config.yaml
d_model: 256
d_mlp: 512
vocab_size: 2048
activation: "geglu"
rope_base: 1000000.0
qk_norm: false
attn_scale: 0.125
beta1: 0.9
weight_decay: 0.11
grad_clip: 1.0
decay_fraction: 0.911
doc_mask: true
Each number is 500 + 50 x the weight over its row's rms, rounded and kept within 0 to 999. Layers, rows and columns count from 0. Numbers have three digits each. The size before them is the row's rms in percent of the matrix's.

# k: layer 2 attention key, 256x256, rms 0.056, rows 254-255, columns 192-255
# q: layer 2 attention query, 256x256, rms 0.0563, rows 255, columns 192-255
# v: layer 2 attention value, 256x256, rms 0.0599, rows 192-210, columns 192-255
# o: layer 2 attention output (transposed), 256x256, rms 0.0614, rows 192-209, columns 192-255
k254 103:566475535482453474455522483388499545479454553505503512439504464474691523523514553480506508560489343486503453418572466498595424536553499469493472501570441488502551429492505486444518502495361505
q255 113:474564580510481518542448528404481555496448476481441517538516616407464537547536433480518553528506531582541443516555561413454562559379539456528524515528496510513503491555589429455417486495419584
k255 116:489529520520530558513459475487529561514528579432536392627508529538466473384584535563564505543497599500450442524454530453539519508517550461507469640539475508461530602571444496572506550479555558
v192 094:514505431570516513626444430477413526480497631473544509487564545603561479511550454505475506536546440413510511475537506533544482518488470457502441442449523555476524476569484551492525412541480462
o192 091:548482434488558529580515455413439516537514613469477557480496637571485378509510457491559550577537399441431458480433505578481538462393553395487475507492543634449523466557548588483454549512439522
v193 106:555617450527511442406538509499552421551492475595517465491482459463497370508461560507415470472473511508492596495511462526516461433508503474568457482482503499475556534451493424515550371390452493
o193 106:503593429486533429488539505521535404499536488574517456400448490447523358517492517523406458470521563490465606536491444548491447492408476425519485520464466523512523531466460449591504477420414530
v194 103:481572550445444491404489449482436521315466538455561549472567566536497499535518590487518491468510499466535516467504409517453508545525505535465428521454520539511489483489451519493469373465455542
o194 103:485610567541425527351543494469493468454462474506397566451513525542466521528480450447498521480516468384544525459504445567452585487602555538549410479487520606504467471426586541563531449479457587
v195 109:516509507479490458503502593547534515477467497482582540480506504497459402481331595533495508551469433527508504541528549484556551521545499509490536448490575561518457527499392536489491478390530479
o195 110:549501477524516582495497496570525399461482500532566544419488521479480398454417571520476540490507518510488454523543553466552540526524501528488501481450605495508507521493436526482538440363524480
v196 103:462454484592485525535427500472593554477455511524522481504468538557376504495448544500511468506452565377459459469467539383424537430442518546457489520550520470480470522485475367551551564605531465
o196 107:538474434564470557523376499465508528532464529453569476561458503526531440551502519498617509573525482434465408452540535435472545383535612533460568509545513380536429517454500488482489604528612502
v197 100:429583472454472485527511456498489469466576531503551372531480370510457578515475466469474429524500522469585554650589460497512511455490508490501542489517533486426517531597539452493536448641498504
o197 100:480438520461548454490570467462525523492583489508494417460509424523529553500454457508506565545517528570492501591570428476507539442460461506471537443568513547557550447527555426439501488533464503
v198 093:471533605533507557514624478478444551484484541503548469474511529554427508495494539490520483438426457510454609424503458493502471614531550562511509461549577464556495478382491506386522480410458584
o198 095:506487585546529627521512405465458470469493523436494475434488506538417485477543568486606471549438486480455643414442411479484499620535536516624513518476501515474548526372494564436520483458535538
v199 095:478527524442483480549515519491495496541539555516468478551479426492457491377405519491472527459436527442417565587425494538582627503526522442496503445481503461425496579475498542482560492495476480
o199 097:473467511434535516486464480494482483477518532524453397481534459433458542424420459482381442488475588486457456552432476562528528531458525400483483518478520452529537639473410536458545465532470446
v200 102:499465505549540453472522496463476492450557556490558521555535505495450489535470561493543526543487444446433500459597448594440528505543574504465464530470511476526504515549493499543518478579477520
o200 105:500486427534514501524536438369488445479530455478479487485534492485498467520529402529557509506493497391437501511534439614470482480481572506495518529566413468399510578516505516548560425538514523
v201 096:603588483499651510545533521478512524499527478496533442534494458614499552455516494539515567492525493481474441436469461450472425440503403583513418510415469569525481505417542534489493495389468524
o201 094:507567476490648580532586580453437492538584460498453543557527468525433521430499448502622456531514450449519528464468472456503548496522434541485493539507515517504447516523502512491597556400501481
v202 094:468436534478494537444526404497368499446499605483429415482429416516541487515503492465541534489527495597476539564627496546501519478522532419509474535532458500602431496420515624577533480461478445
o202 089:447437553507498544527564509477443562488459521526426386456460442524522552508556461491475474506472545612496553508543549466481443479478372394503514549570421650552560481408508539553499440462486460
v203 101:553496480525601434530486539552531419421421494453475590469516480448535493474460459504538529524466490638504432549371563472598497519487467500525512546566541506433502514497531485502435454533509460
o203 106:448492548475574519534585575592554402480433514586435593449526533505500511512466481465438532491490615651480454543365606536552521504461453472583493567512522508551521477521532525495462426514565449
v204 098:536545471459450517422449496514547454474443497575518514483463489484535444454609400498513433479476444480447600479563519511453495506471543455586473550461475538412479488542595465466469502417545480
o204 096:518507463426463506481497544499473478519446496539491570400520453528544499471599536449479568500480394501450583581540496412460536464494535435579436514548492483500527508504530501536485448470574376
v205 107:475475471582545492510472478528519488530545524463492560442471531593434462495440418488482552615479495484436491461542474505532479552496389478472601473449503575473523471484475481483490453566455504
o205 106:558459378531525450616435510472492457514491497578479549516468534576439395567450440500535558566456404523390483491563495533517555565412432436478590518465450541497504475504521521502474477552463373
v206 114:513562498482406430512466407517553548461539494519458485519565572506517498517421536499406500564631463585481493533504576374360513422454493472410539581497553522498435494468519565491580477486524475
o206 113:482538512457411484480482407545562503518492432498485484565507517531573498530409507491441439538642493526406469533496557452450548377489432443479558517518579555563483531495532555571553543498579592
v207 099:447502529565449531488532413495485504373492481473465476407420456552468458430405443460425431513491434480461528500464507492567478555452513576410583445444523483354503528440434495400491460516465578
o207 103:464445501544485514489541471483475486419555503471435498483448508593491429485414514456415492550460482558404526457409556539528537581494553517453558473475531529394521552407497555436480461569514565
v208 098:565522467486527447590540494474567513383411502529514485485453482470503567517518480484501519522362502476441479522511452596473493509476503503516536450485572498535573481487534577492503537421450421
o208 097:570544341492565505544497517494494510486471535528406549486453536468504551496504560420509470486371449451487536495491459575471515556523520544537569488525558512488553478448483543514544573481564378
v209 094:519471486440601454532479518502386462510468584521461568539437532573537506550534540492520484454370484540429533500522493520508443495501459498492501510452475570473494385482463628559487453475455533
o209 091:453491472418556502468516569511440390501503575545382508417470575536451453577540425434575497449494456496481475424482495491545452502452461488493487515479481624519450372432484586541544379465416433
v210 098:493511517501509538483513443516558449490461559451492458440552480478483519429410371507470492474438420398435474428509472419549473597447532461520436469505504440471518521438550469474542553498522488